{
  "init_std_up": 0.0301,
  "optimizer": "adam_hyperball",
  "decay_shape": "linear",
  "final_lr_fraction": 0.05,
  "doc_mask": true
}
Each number is 500 + 25 x the weight over the matrix's rms, rounded and kept within 0 to 999. Layers, rows and columns count from 0. Numbers have three digits each.

# layer 10 MLP up, 2560x640, rms 0.0301, rows 1869-2082, columns 576-639
506458516525539484475433474518504511505519509528491492457479465504516496518503490503510479502503502515500494499504493519492494479454488504508532508491472534484509545497501502504430516450466499
495535507485509542475465509491476510517538492522541482514521519493519471489512488487495561533434507479505473479479508510491484555514441479547565492513484455511522508520496518465469521454476543
525484493510541477506519490521500558490461545481522547485467500494463536528476480467509480503517520492485470491508511507529496521553472529482491493536503489534466462450491526475500478497513507
506500504507528498525465514537486481505481545527493455472491511473507502473475439472511519472492497488509530497465466519484529487508499503488521486490465532504528538472484493521517528526522514
472522491503493482499454500503534527498454552557484514486519502491528481423477485474512437492519503463509481483511523511459486486517520535486523493493548529491492515508496490504481459503543479
459515497501496521519503459568499506469514494500476519493518477504495538526474465531468541505515492458542440536523558494497508529468479482502530487510522476517461527489531532522518487468538515
491483486554503515498477516483479497529548556491554522520528481501514518509500469490513525512511510528492487480464501514452479511506496508499499492519541517506483462514524504518459559530498460
461479557501489556500458460462459562568497483474494528522484499489477482503479517451486481475507458545508442480503526498499498486548485489508503496446531549508469475492503517457490497518515490
484442509475540517495447466480499509510517444483536497487506512481527475521438496479462462509499528479523457473526497466520513516494522485477500511514520509459532482502483457470510509521522532
468512480499553503542501508457531480455486503476570527515514489539531487495489505439464484486547426480497514501524487483492497503523508535529548555514486526494526530461514497495491503475528526
503508483511502529496522482531484481497505471503512552510523453520487531527534499510489497525515497517483469477513532538473509519494493476505505501526495504484505495482553521491502522514521546
511498491506507493561491512473478454505559528517493515474481476505552502483526521492530530489503495539499507513506463517510505494493488510495501535519471504499523547492537469491530534501484494
489454487545484474482484496532497486502453524522525510482476514495453487504519456464437515483478506425506483450504516482515517470514493512520527540510487522540522538558489505464461511495473507
521486481519500462537499492479491508447489501500507488498524517521496514500514468494506474511478497501496487537480499526497538501530476501540509539517494485490549530523516517503477494486479558
504481518499516495532463495521477520472473536501520458524510449512469530503534499527459483525499514478471499481443523485508473527471483517513513504498487522538512488560503462466518519504489489
508512513515529496490489493496490533536456466464496514537485462531501452487515484474499495455494479480498468526519496497493497501501516460487495520510472516522518535526512508446537555555509498
499509519508471490515528513545494528510523441487504487475495499520513492510537483496479505473495538512501519500508469514519492482474439523506532481505491503520549474509524529458509502476486492
505493509523537512510518515509502489498540503484506487482558482487494534507460501495481487531478483447520500467462513526504489494525523518520541522485519478533525482450449466466521540564556527
517519504499535501469524467471495538496483480464492482495498486505479523551478492501493488470531515512545520504510488500482505498525463497533472495537535505520492525545505518477534501489462491
485499487493492517541538492492532441529503467541451524483490523518511489460487484489502469437484519483520505531482508507510506511489464513467528496431522563482510518460523463490552505478458482
505530463490481553493528499518494530465509514486503473476491457504480471510431515515532504487477538508518491466429546454538524526492461480502524503484487491530563532525472545501527484500557535
501531461537537491545480491520531480518515537490514538496482491508496506496478521489494525502504511466523504468492528482502536514472484490488484500497467509477495493516497488516523512478523508
533508502504484518478493508573491471487552520467529511468530457508497526498471508513467491510493480505470498476477465495481530504522492493507529475517498462473514486516482517496502483551471520
519472492520521479502496531479487549470532517496502492511543482514484464495469501515519476501503535519506459483483522477482494462514503476496520487492523529488543492507488512482533523487482507
522488478505495517544477539488513525500499475502491524524490471560501552476457491506499486509509525498536480455509537491477514537443477492511459505516525495523520481503482490483534499500487525
492495532482531530469530510503550501532518491478471541504489490498447497501470535516499510493540503500503510499514513513483511501495486531523476503519471502475551495484471542497508500468532525
510501483510509521521490527530493523519511546506531491479510499535462525512496503523493466518528490508494510499485478512455492486477467498520521491522474516535535522520494569491499514495524479
526494494509499513515492476519521507472521477465463500485505482522449485504472509495495488505489487516496489451503477494499524538494488499506534479512499505526511519507479531490494509509542511
495490491502493526500489510473505511460510510491492454461506509521500478473469486476527492484529496480543475489463529493476532498516495470479482486477471483499461515477508547485487486502513556
543526521511557522534468462507457505471496482562552566493545498556548537490554534491470515533470450491523521451526502490464567501475502546507503493517512530538541492532493473510481530475490496
510463484490481513510464509511482494517501461486480489475506504532548516514459533478457508489476498489520484480513531571482483505520498476474512503524528515490490528549495483526493516513513476
503526477467507484472507473506535531470536491535506485495505444520480539535476523484497498454505498518538450554495540506435484513442450505568550509512488483528481485461531493508481487478502499
485469474513507502519476505528480507498463540480541562518470503472518531480512459525491515517509471490471522481507491474541496529492529489514506501526521501532487508491565493476500495457514457
484498507488478481505475545520501538555489525509533469473472476515526531504483506506514473480483515513523484522489505468517500488484504493532464526553464529509511533514500489525507498504502467
462528473512464499498497505516510502487483490470471483479526465483542452498525511488469478451481519485482535516490457505529469502502543483509497514500479533488528483490510566500552553543495490
478502484509517481532493501479507501469481537488487503494514483507488504518548492522458505471479501515535479498490493499484440490505493515482501466460524496500503539528534531488521495496487528
491473483489501490479544486530541534490507500519524465512529524511463488529506502486498524471508471469504430506497501491474469507545507541506488526518487489495505467500461498494561475482483513
461478533486509499479512482529499528435514510487545471521504514530514523471500530496509505442506487510510518524515535539501536476489492479508522529510505520484503540507526499539511487513480547
464478502478460510482479498495513515482517547506509511463530457464552526494482532510508521495498484486450508423477495482492505504480491504465514498511495528502531542543471503505517507482498467
502467547513472523461452471526445497491458488470537495512535503507459477534515500531513465492448496467452501488534524485495537511465523508467525508522508520521502542497521545490528520489481504
509473475509528462490542477534521498522531469433543519492524478573459485537442479501507504492548486529507473479480537472502518532528491497500499509526509497457497488500505500486467462463489490
514477502526507475509493494493472496439488484450495482494532513526485533479504491552481471475459493480492514509484502497511509467519510518541554523515474467535514525504555519470503496531507483
524509478465483477516459475544520460541481518499479478492511486482511509503515518517505526502555514515492499529474484502528506518516501545475481507504488460500479504541501531470500485519491468
530483460518496517498476516515523525507542500466509499502492502473485510483477518526470488508530516524475466509446479529444498491478519523540480511520472461506491511465509467506515498502469503
485490505524509501491496487544488552513511449494555454463506485487488476479504478527502492507507479470515463496499504496504483509454497522470506499490491521521509507509517468467481546490484548
507500481509530540516455467540454490472503479480535468495501495487492538484529497484466486517499549518459491485499526481473517548438505531531475543528455505500496509544511487511529543505538464
466544530511514507524501511517525456520450456484501486513471486487478501571475488491463513452493513463509462494508481507509507515523525519480566538515479521539475515512499471444520539484528538
505503528536496527552499486504485526475467486479502502448531520507509475508489482512471512490540516494520508508473479458449528485516496522498498528501489467474533485532493440494486517503537531
492530534547466511481466505527492480499487488515502542498524499469483539454534465489479489478483485491514468513437510513519512513507524497544493488511498537492510499513523495490461458516491515
506536533532535548529492478516502538522532494454525469507460514469478503495464529537509508484486509485498502508479502445520529493505549495530515504482480496483520506508506497507452557517506498
442481502500538504519527474491471529514496512533544489519479514515474482491513517520447568511516510471511486469503463524489534502477500527486546511537490500507477547524484493531461478514527530
493500496510509510512485501472503480503535528488516501505505469494493512511482491524470501504457534511483500489522508490518518552492478477516495509531484513557533521482509510500518498476518506
496535480524478496507474521496444516514474452504533438525476496538479538465505532477510498529524509514489447468504485484537464561468491514473472497507483470482477537504479477510528452510479468
473478480476512545520513512506487446497524498522485478485503531497514499499546528519478477482539536524468492527492512550475528538512494487529515506470505510546508599519550520490494480499504496
496502474542516515512470510512465494477512510495500469462500515505484482550495524551490494499509506519458481509472546529521487515496529503466541531456522508523535514475529535470539485459493491
464478502517541540492519438507534526523532489521496507506490491520506535491520465501487503495495473495453500511539519472496535519505485503518504496535515495488515515467496483493523465497499507
472459522453475496496501458499471478450513483451504511483560517531552520486504512459482481466503509500501508471497501494492497521522522540480515515531484491466497509545452486470463531503486515
483518534512496545496497489493557486538521490512548446493519555510486486514520521482474520479494485481474508494448472481490541475551501517476528486503527536503502489509495511446472515483472469
473459489537487500513498494506453484515461501484501493485483489498502493447467486470521497464497486522499530537505517524508463495506505495460538503477486523505512512539517526463485496512505501
491506517494513525481525502499465533510479467492510512476483498558517496455501529480504517494497454517488496477469477507488505478510482547487494501475457533503522521509446535491497528492507519
448543476511520529498503462495502504486536470480532472475539501481507527512502500471527554492534424494524471496491546503443519469502489490526471502508539496529519516498498505479536459507493497
504475509545461515518482527501511457510495472510499504498462503512509520529502483494444543469535525502497507530525472517490450519492497530491492516461475481519529511463488505493517499507537494
491521523539490522530476511523462514493483516524514513501496494487496504503491496529501479503516551516508459481481476528480500500478488509500516530443443495504514501513510516498535520445516478
452474516499499481539505502482476546516513472516540491482513471468557476459489443463531476474459496467512501520502525502484465545522515479527503534522491501469507525491516490518463539491492525
492473480510472499504516449522491482503512511484487495510462468494486462486520513480505508466522471507503487528500529473490514485487552514490495527486500515512492515519464512541534503494532476
512504475505503493542463523510511544525470477489507485503572465514435470512496509465496530445520484515504509552518530510515537471484498456527566515518496550548481512531511511427455502525496529
506495494520503494546508479511477544518488523507478501462472462500523530512517514532466468536477504482480441470531502495457471494544466472509515532495498476523468541505562471453521532517508506
468486502536554516503485486497495493522484486498506489476465505486527499506500531493491509482551530473480447514496543509496498511462506509514500493524508515533508523516481484488445488504474502
508452517500484515498521480475501527542506501528486522472545506489480510509508510454530495526455488492509549483487485451433511478521490503538531530528477483498486478453541562488491513531461489
484515516510471545478460494470518510489467438506521508471457499463510448474517468478483471518513509514513505492505482497531506489499499531505525530524468475444510526498533534509500534459523494
457525509529496471454531524491579491510506472475488455465476447511529474441503528508485517498556487509515504432447511483527531511501495499502502523518508508500477494487500516499526506466495525
510528442519508442505525480533490499505490564485459506506540509497514513526536504465466547493535477473516416470480531469466515499481518493510481505510512536519501480469549525502455534512566495
517480477523523491517503494523502474474470488453512508485489490534505471533502508513505473485526486478489495464481549485520502518512522510477520511500504483521514506498527470517525541487490473
481513477507524496527506500469506505544497503499498510505518493518514527497497456490512468470500503517505481507527512499468490498474543515542506490485528500459499526487505505479503512501487487
484490497488507521501513512479501485465505517493519510480449452478500538491500496493503536487498514486503477464486483507476502513533475507499507522517489515492517495489500496522531509515501510
443507502507537484484528494530526477504467482467505505509514513522507485514520510512481482490471511492503504489499474480460487544499510510506486505463444504504502486485477542493548511459532516
504544453524517490503513498510507461481484462493540534487528461504533528515503485539475472536540466444476486493533526487500518486496513506478490521504518534511528486510479472523507497456490452
465533458514477470502521469485541501497483528523560465470478515520540465526481461542511537497478525492572521471479501460541475500543483530521542497533496519533493490548507534480520492507516515
511527518502495495480500509493491476538460457498476509478504476480446523514486502502521512467492502475555505513481498514484499497490478528539518514471462494521511545479456546481464520495499481
500502534439507507482475445499514510507474493515522523485479461466491556524573497523519508443467493518493491498488509463465490514484491506476538517493461497473521488542518503505527502525469481
485524531502510484455478495531494435468508488458491479475493503518493493521485482450467495473486480513496498519491524514492505510515485532469514504516463485486540504495533522490512511526485532
492520458490525526473524507514518506495531499473517480472537479502534484506515506499432484497512495526515490480514494468516513524526515523525491526564498513484480513508530486507518498506492515
530499474520476481510477479498531500493522485506526457499492516548501487524496499498468471435478499521503511460476489496500511502537525483490492533487456500509491499501481511528487513516485497
483441499542513501536513507476537533470482469479488506480521503513500466522474480490489477503502497483486526489509446525502495497505476505483543505457521481523544507495530490493508508439483480
504517492581544442480529469539527486492491500472547472516469423552493487547472486478457526503521519483513482455529518516481510491516498523500523525516513505557542482477510533487504515504547498
478471517488509501520501470505472522489473500477514487501475518484538507473497516488476497496503501503523494500549488521559488490568453475539503517505484525498470540473472451500513494508457507
512448506507505498486505516520483520505515464462544527490524511539531496485481471481496494509487496479453473524481492516496481482483499558490543549488483486521486512550524446461487512481491515
493517476471471516531507540490559517569532485487501479432536505479536518523470491440469558513515478514529532467500499532517486489493479499497518534521491511511495523451487538464491480550525538
512535486535505491515512472523470538479452507543547484468528482526508492563522461508477497467528539497550535491483486457476531501524477520466522482500459516567528522519529509502490495465530508
477510510496536527511514488527513501462492480482479479523512484472437491494461515461501485540501478457478466486465576517521567545492537470505492564490464505444524498489474503491509495438554515
495476500539474515515496517562479449482521544494476464495559496478520481508480517498485523453476510517507506475476481502521489536502516463509532505455486526506491511508518488490492503595496529
495491486514521449505507518516516489506516494494500502518508498505531479534494482481495540512481525511531520484512511522486531529466478467530501518540509511520513470533468492479495519512486483
505516506540491529480475494463538486538546496495547490472508469547496499512477510515426493485455538494500469496446459506488533490516533493499524546511486511489524522503511555447472492478518502
516487472505477487500463510480522525562494538519488518461510507463529477512528472518484539473484489499490474470512465498495523490506546491515496501506532521506500493469485506480499548525535463
509539483531516486498447503470493552505504472482520522502488512531458518504527470496466465476492550479473493493539493516500472506530501504507527492516455515469446549486515481494502543523504483
468516442512476476504521488511508500507506494496514517500505515506533513500514478466477539489511523522518506488514439527467511498500498527493491496488461496493483486475494521446472488473487472
507480505547469492537467532500461534553489564506518478521461516496496443479518527461505488504461516494505441531464522464478559496535540460539541541453517523479507497510465459465516483449511497
475476477514465488502462482504501482506500502507549503512502485548496449507526486477511466475472497488467499492475547438491492556504542547543469507512510527481498525500550455502471499502518459
499473497541512511505508434532503563522587487501476521476521482516528488491538488478495460513527474505488498507508481506494539515502538554522471480519472548508520489512547487492455516513541527
507503509496510478492472469455511509467489521492541523491499456513502554524468528519534503479464501497475492473498513464460489503519519521540541464491493518504483506458512516543522474500436505
494507509514552517489530509511509490502506496463513489453474508535488532546503549521495502504491495466482515466493545497518477532465486526520497532496494496550487469499495513514520500511486545
495535504485553518474525530520524548499482534519475517446541487506457453531445498500502503513445507485494473482492505485537499506486482514498529543501479479502477478494516511476550479487512519
483464478526495479520487472460516503536515469490521500509507453561471530498525463506477516483496484461503478504494493494478484489487480489509498473488465446541488560469486506512490518505492548
460465465535476526510481480545467575496469534536500500406504499499478483478511474473443487507494501507534478527487470499465541475530529468519521512539537530509509499501535420510469485490509530
500522462527505533524503533493473516541494513489507537493502462491558465526499451494498538474523503516528523478488481522512520492493477500521524498553496514483498507492487511476493487472523481
479466478560537507502505521498506514496505461516518533513498493491504483503477512511508504499502508466496529516489523510517470500533497496510478544500481485489527493516485503505533488461489517
501450500464428545512507482550455479439489532515499456495484518482502490528476516495490509502500524455493494474525492514487533549579477533473482490487454498496482532474501446452524506496475464
487505483472460502511476479531489496524503541520519487459494473475475506517496481545459522427473484494515529509464472488539501516566500533518484466490509472472523495517455490489541472458465519
456495525485513513530525502513483513490514463493479535474494452467516491463499522543516526503486508498487487505514515514505548488508478493481463501514510512486533500507523481532483518527521485
502497469532529502507472482504516517504541517498493557523512470527453489530495470483489528491517515518516458491477497543464518531506514553533538542491522469509497488519463549482483508488533548
503507516518485528506493481473477488518482491497509483485521493475501505423513458500518501514531430439524525485537518471506484524489534540449481498502498523486477517522480508488474532468493516
500433515507472514489516523491530501494475495469483477475511504539517493526558520538477479503519504523468454504473477468488507509501519461510511520526523497512501520503476557503463496464469508
479488485501496505479508548498533509555518492486494527495504513479496457463506477513498488464471460463452472443503485473515492497525529483535508546501502534491487523463512455473484518519515514
501485507481525489545497459497506511526427517468482485522514490529471517545504518475510489530481511439491484535501531484494502557431495542497499536454477492503495513465496487475476497509538558
513458493486474533516525507505562520467548435481480449475507502546494535503455477471489482489468510495533525505477536489482519506423517504479533514495485496485497482500483496528484550499450510
495536511573504503512486512514528486512508459452450477474504493487475443490485481429490564536505496504494517540469490496542492464558512519500545501477495475492456532490505463483487484510492537
461524522475541491509505487515493516466502495533514543474503461530528500477494503529471530493514526515504542491499516522472495491470504516504461513442457487532559531507514507497521503499483490
445447443497491503521498461508583486511473496439507448500543500513464476478485514488488503527543498515505483498436522509501548497474480512520516555483460497522469545517524473511557551502490518
502468535521480533488503507537530514468469482459486536470495520505509502494520500559512518516462494531480468503467483487500557516468493487516500514505482502473522522511531555528532452506489518
495456515516479502504480513526515459536471514495540469493466467520514535505492516487506479482474533499520517437520480508507496496506517459493491514520473511526524500533477530481457527444509493
471488452503468520560514490535502473498481493508497513473541531467541529559472513493527538510528506478500454527501485518521482533524520521520503491485512491503454592469547496436464518478506532
507463477514536497481499503535498455485535479505477518472508523522553472509528460511467495497468514494489509498432510507486490540499489491510535496535523492489501576490542475507488502526479506
462470504505509532471483492492517480482488517495526489503494507479515514555485481543469482488519505504461474470437492482546518490516473557546456527503446493485518502479508489488492526504478519
487532453477459550488479493469546508449499533461503502476505506483490495511474463489483455506505519449529452474509559459530490487472503447528559481558520492514461515464521481506496497451519503
492487515488527534533486499500510457540485486503523468446562495534483507457500471479502511496475474502469520497517517489472522484501501490536527528533532517545546568539495493457432479498537519
468473498484476519510486490512491506492491459474535501511473491497530513449474458475466480495484458465522517525518478481531493517502511493496459485478521520510541506480470519511510507513462464
498489496527484532476468486501484483535474530499565511529462495499487499476525496492482474508501498540486511494473503511498490497549500514567502528502474538503496512525520468526537461504458470
487515489536532458557509506521557446489518541515512557490462510497475500512545505482526526465510470532482501523449529480473526500537513478493511474496473520467491493563502478516482491507477449
538535479475486526519492465512508527500489464544524494461513489522503492484404466503478523537510502495597493462495464526521500503501531511507524481479456515474491526496499482507485504439492503
504508502460534520490497508499470535496482528491527516493518478528526487507505493519497469474466461507503500530500485468512487517485513515464518539545515526494497502520511502466516518537468511
487485478482476502475476435518537493529485560478515487461513492485456512473488552503485500475503525470481486465505517545527515490509471474501483501523456487531485546480485484491476505449495479
491488511524501541554458477484509478499488479487537524469466481517506522466500495473494491518506489520504514508497459498479494552540515487497509484477511559520490510522469530483576488482502490
519510509461526506536506483537465520506507509477546482457499531512490526531491508488492471503537497505522486500498430479478496537491478544495489535514495547489511503532525519498450568535500453
485509467494492496504494515500485468483513489433475477501534461521473498498460528512515486507509532494483533448532528469517476539504441498497485474461520503521476487506497489459516487541472531
509531493537503470544495502480541474499499514507494478526485467517483518492524508530487471443516523527524506523536505507466509509498522537539494486510484459459537520544478523492501487461490463
478507522526534540478491514530523495519447476484505528499489459474510498467473520511493503455512497521485503524501512496487515477503466492520478498514485506545523506518475501494480518485493522
481473474472469540469522452469475495446516467475529482514518466508475494484523512527466529513517500496492489484481473504504513478482502500505495499510480499494524503503497515485531511478523526
452508501485502532473509521516504476572471480465467509497511534516508522462472483500515495541526497504516464495510563497513498528505523501511524515496518515513530521478511472510476504496430490
471445463496490508545518481501540479481489535507534482490455491477462513497502498546473456511524486524509505535485503502468460476487499501490462519515451558514526519487505496505473517515539518
487489551499513522522489526508480497521472536460547485470479511515474476502475519463533516494481505443522531486474512528441493502500504511503503534500483509499558511470467545465504493500552513
482486520452495536507517491512498496527525493457472507528525485523508547486475525446509480501492451489523492520504522465461514514459529488516487530487514508517525508450485523513509504536505460
471496512504502523493510484518521474459467508503493462472539496502486523480506511489503517454543463527512497488486499532522550540490522516515496490502482517478508519489488494497515482506485507
467530496562506509540469534518505458542483477522528576508513496516536536534468519492522504504513510475507526463512487496465460464534537475534483501515482501508472538489467478466495490527482487
523513442485550487480526506482518534527532507542504485503466460519502480480506512477519509489490506500558499507497509496507473506497495487477532522522492505486476484503534449503491487509474520
469487524516499479476539479533534476482484534492549497520506475537514519528497545498447496495490517495478483503506491502510518514466534506537507535492510500500559476508512476510479532527471506
511495522479494495477486487513505484487525508475487440492476505510506484507551502533496463495484509508524506488482492535520492520513443497517476526519478488495544518504541494447523512508523536
462503484530483458491520467532540491490514534520524521474495467493540558489495508481537462513507494503494503505494496466503504499474526516488467488522447519488517485513468503473474505557486517
459530481510544514567498487547504522509463490476526520515522482468500541489495528513456508504526500472530494503501527495474537533443493551531473512495490532535533504515449499485499503547571497
503504500512551540500508503504480473559498507468479479490518474498503507489526503493457529475485495516471492481489499511522551530496486506516545506492466466510566533491530466457524484497493520
477458479508530506515533488498497502516453540515490560484484485513507543458493471496487541494491445496554491470521478527477492547493502518471476525547452527480509497561477487501523532515505482
503531460510469475476477450567478509483559494483497526531503510551485572503550464480539484515514516488482516554464499528502525553453504476484527533484503501502488523505522472456517515480508541
510492514505511510515493482514500497497516510523516489458531523512486536546506509490514481517516466472503496471514546484507510524486482486498493528491488507486528519544470543479541520465491540
515451521493490489525558514550522508474506536519524521474480445512485491528508466499507505467515481477487489502493517543508507496483471503481526489532477463512526476469505475460499522490476579
495476540456495500511504444540493504482489516502480489477511477515523483533508505544480458518520501489509481526485495461501482516410499495479505489508529505521509524499481498471507535470501509
480454508540508451522502484483512533502510470507541526508483470528507495480528485540413486478449525506518460541444510498507578491480551498518531549523457506482511500489496468487496570514456507
491515460511470497514510514511474513471532471513537500456507505526537497495512535517506487524515486492467521489492450431496456532522480511525476474448495486498503498522486471501524521498532471
501472512529496530510517493530480464506496501492475517505508557522518474515532495523438497501504483488523509524467463529491504515492527497484537511493495500465535515459504527480523493492446514
471518527511536518480478462524536466495448479479498494473523527510511525485516482472509514509520500445537500457501547485520497519487469478486500481522510525509492493494469482465491533503509520
465459483525524512493504481544534499528552450526501495509539525566508503549515480517461493485517506468510487501508534502522486499477511523492509529485506531527495514443494524482482516508482514
496467471498502500451494441508486501467465483446488508479485518468502509500477490500529527484513527494500468546455491549469546501474510500473509523489469513495481485464543532486495493489519486
501534489540527494501500496501483484524486488494501479503456473551533477452448492496506476479483460457495505474527481485515502523496508506502516522473477469531470480527496509512479496492441533
456448532486533480503463445497493508533528487470487481492505448541492475514477495517507513510484489508525496484496512505513493501510453469513492484523505486491499525479472489483501500453464467
458488489541481508530490514519475500491514471503541516495476517529533463465548511507456561501509469486489501505518482543471510486508478481490531509462484542494524514461523495536490507477480518
450510530484515501520500520510560487497513498486520506520515487507495484470524489485481492455508480520500474572529520505530545473526511489548511535497501508487518511532514494478519492509485476
507481530508529518511486488557496481511490426512534437461528512567474485473532502523502472503500487456492530490491513470491474489441478499468537518534546516572511491500488501489490517524537523
476488538503539494506483507544538477522457497496497501474511446537539529533462508518499500492493494474538520500491497528487489510463506523481491485517454490525479520513439477523548538484516472
453461524492483521518470507518495460517540481480527512509512529497529478461530547503508544500521514493509518528489519514487504536460550475510496472537507520509536508489537514486494492488537488
449472532501563542467511495534534487515510512467505536520514485444487463539486485515494491512486474469486477542483473442475557486510513526544522471460492512515526471503479517469485479491540486
492500492510470495506509463497496531529485514492526506511516464485508519507522542480493482505488456480493467527481515484551490488484488497504492507517508495495480512498528525460468474495544507
483561523526546497532471505488543467489523510505527508496485470446487479547485503508487521488523503479485478464494487503477512483492490490483513516510450483543493478511516498492523563502511509
517493496496472479500496469496462542482459495531489505477526487513469485464501468515489491496543469485528467489458521514458545511513486526527513501472503554506489501505472540525524501535460480
491516491535512476507476530521531487454464483475506457500469501516522507521508527512514509503502543504461496482446466510479498495544540499518541472490508498519495525486491496514481466498498553
465506469485489509517467484489526476508497506505530482501454494522519493506508496499468514518461503499523490490512497479528505534524469505512507546486501503554483475494493490481480505484546508
513518527499466473548486531495519502472518497499537528473539503530503487498477525496458488480520441515574481497518463474516510527510490477521483508493484514505496561488473473462552501553498479
488513479523490496511454489508441504466517510476499525492509521523495475489460456489466512499485496538522478480496525498480563482483481497513464487496494523547502512489563488515531587503506469
500465491499505508567519483462487471475474486497508476482498516494495464489522505522495509492516530498497480455487493533515503502517515530520486546458464515508507551508501526512523499476486481
478435536511506489474514475530525530515507521491549497481497498535515498488514499466492526430501492469478518487510470507496461496501512531492508508460531510532487504481526499439485520480472525
442488467529479487533486518496490493492531512547477516478506452506504496544499453518474511517504480492540510502509461463487527500484458536522484509500475509491475486528498501493503543528508529
507488518506498492499490506473560455519478545529541457499531507537525509467526498494499489443500513526505500485492505474511497496494529509509516511528506526497494544513524520520437547525478491
468556520514545509517488499506486478532544482488486478477518488515499520542522492557483463511456507496489511517524484498437499492495494485508486507546483489485508504491460468477468484487515482
513548510483507483529469493482498529448520492494491500492496501488510493466502461505519500487476500485494500541480477501485513517518482484531508489439495503513524529459503521500510524474544469
498519520508465471500476508477480489466470482467499521521544522557477513551477482549500472507485502466518467529494507501497573555475481522514476481521472529545505549496509488476471482528438501
480513552506529511522460465494537479522503504494489460508506510560528468501476482470514520480524510482500490476479539472490489506491497547544532499546495484487496518532493465530483438482496486
531514473528491483492512460547466532501454518462505505462510479519551492497533514478503512499471438501504496470511498480511522519471503468486542513489510513540529499488490505482497539494519489
503506471528495534538497507498483515493502540497467475492499505470485509496473488477522517456516528479523514507506505544508478512484481496502520505503493553492476499490484473531477496514487480
493500538488528474525495498541524510475491483524521487426493494510510488488479508457501514487499459485567514484487507489521472493493477497518506512525479509466479543525506505498489526419471530
511492515496525498513485468533475509491485480490508470490508484517482534478481487479534498502533512523519487529494523494489529486459489532532483501552467524492519484542513477481465494519438519
485483522549500510496476542493516495474501475536484540500522473481529507471492506450469480510520484503437473509510523520515525545511506498535479493523520493490486487472530482509521499511517507
477481480470536515499517513499520503486514510476484504543503492513514491482515500555523520493548508510491445505479493551444487506480506489571486552496510502535510536487515514465479476529509497
504526511502500545487510483495470495505493499479530520500511509532503501502455465487521504485519489474466473491497497496479503511510501502469534510493485496547515497481524467516544520474472522
507466493516494499494510482495516487490436526473520508512486463470511496512514523495459495495487501475498500484501508490476479513509491511506500512535481490557554488475530531467498516484490465
505497453484520553517518532513474510546466473505529501488471478521497528503519481478499517497516451509538495517529537521547515499520550507496481510475474509475479493481488492482476481543492468
482500522499456512541480454466485517478466562471500470474498486528482510477450547533484503505442477485490510456510495475503527493532516529479489511497518525518522554524482490503491457505518475
476506474520483494486495494452473530488523479478484477500516524495484487472471500543450497488462487497515499463455530468462503510490511509522501504513462502500469519459509507516511501464514509
500489482504493517500465472481460553486565498475511491463499451531495501531411508505523474487476507472484517482456476549466504488530490540507519555476483508459514503570510496467510526510535479
503495438524515535529479481493449516488531525514534461476500498483525537474506443488529492491491471494512524502508517542512501503491544543473464497530504518483491515495496527479492516536480506
510513524526513574523469501507572478505509495486512537462530500469470531504472492471487507479475486471501500511490501484547472499506517491540464537526503540499509491514539506479476498575487453
522494481476537513495529505526498503523491502490499490495537502533481475503486533493464556520509506468478501454494475521481513496499455545480477525507469491527542493494476537486457500512517485
486494545547500522495477504483528528508516493475537483515494495495471491527534551516470513471470488528512515513484489546507504472497513466532569492477442531519505498528476538439550511525470521
488528472506472497515544503502492505523496510504541521504477486505552543532503464481513505500527482495455490511496480459510507474502536459520495505512527492483498501502554516465480496506505476
446465491511516502503527497507505507460497490501471517519484477505483495493496475556469481507521489484504516502492501524507509496491521509578493461464492501490495508480501497532521487475537504
469451431518485501489505411506519445483524514487514489511507525494461560500494471426516527513505529509527472506500501529501488513503471510486513523503507499462522486534492486510500546469416486
475463532495494551519487503506508501498480496510493509532549487495517468517504499547473493491542492528508498516505514501531516451458522510507561502504531471493480504459485474445516437485494472
485544544491515520541515474504508470506495499519522542493453467488469491499480489526478514494519497488523476505512469503491587505493478489497517498464522500478458538517537511550440503491481513
522507503517463538448500461480534490496542528517514486512509508484494459508538491471478511506531454515494506522500501506500498527499496515472495567491474498463501488505539515477490523533495533
449510499454458483556510475493477507482465492472459426473476487479544482512500522498494472511497492487484460508455493437501466499488501510516519529499474517528546499530512519454499535501492484
506537554494493519480502511509484467483483574500571510478507457552531526522495465512507516466507443505467505499525501521487511549516500494471500515500499520543543528491551510490504492557508500
485537473493542508491507526521550525551508501505508485488521487486528497495539469498496534519545462483508506471489490487495509522487459500514468483485471493543513485493516496493501492523530532
513461528532489533522483498531482521517493555510545498445488513547495483504528512491455450488530491471489490527470478464506513500528550465498531526509469555470543486548527488479485537497481507
456512444523499505483517458506515517519523450467514533472495462503502503487492517490490492483526502516514514514506485504518488516498472484484486494531501471532499478519490551486523521480523485
494498465495508507491467487518540517480499514504537515462507446494526465504489466518505493492464501493479474506494516480491503505465498498546517505484493484497513514482510544475494553528499491
491514449523529545503492506469543490484455515463496470489501480484509490463493496522489546519497517482525478453487486540492545491531510489490513524513527500555465525487449523471507477457477531
469457489469493502510499471459483510477537515479509445494523475495491461474477514445514523535515504496506491481464513502478518498563486548483519515522529511522527495501493445482480492488515447
493499504560503526512517525469523481502524478442497542508509435526497502497457509529469464480502513514481528508536520517497504543502449502542496474494499489486518506513524493504470491505492512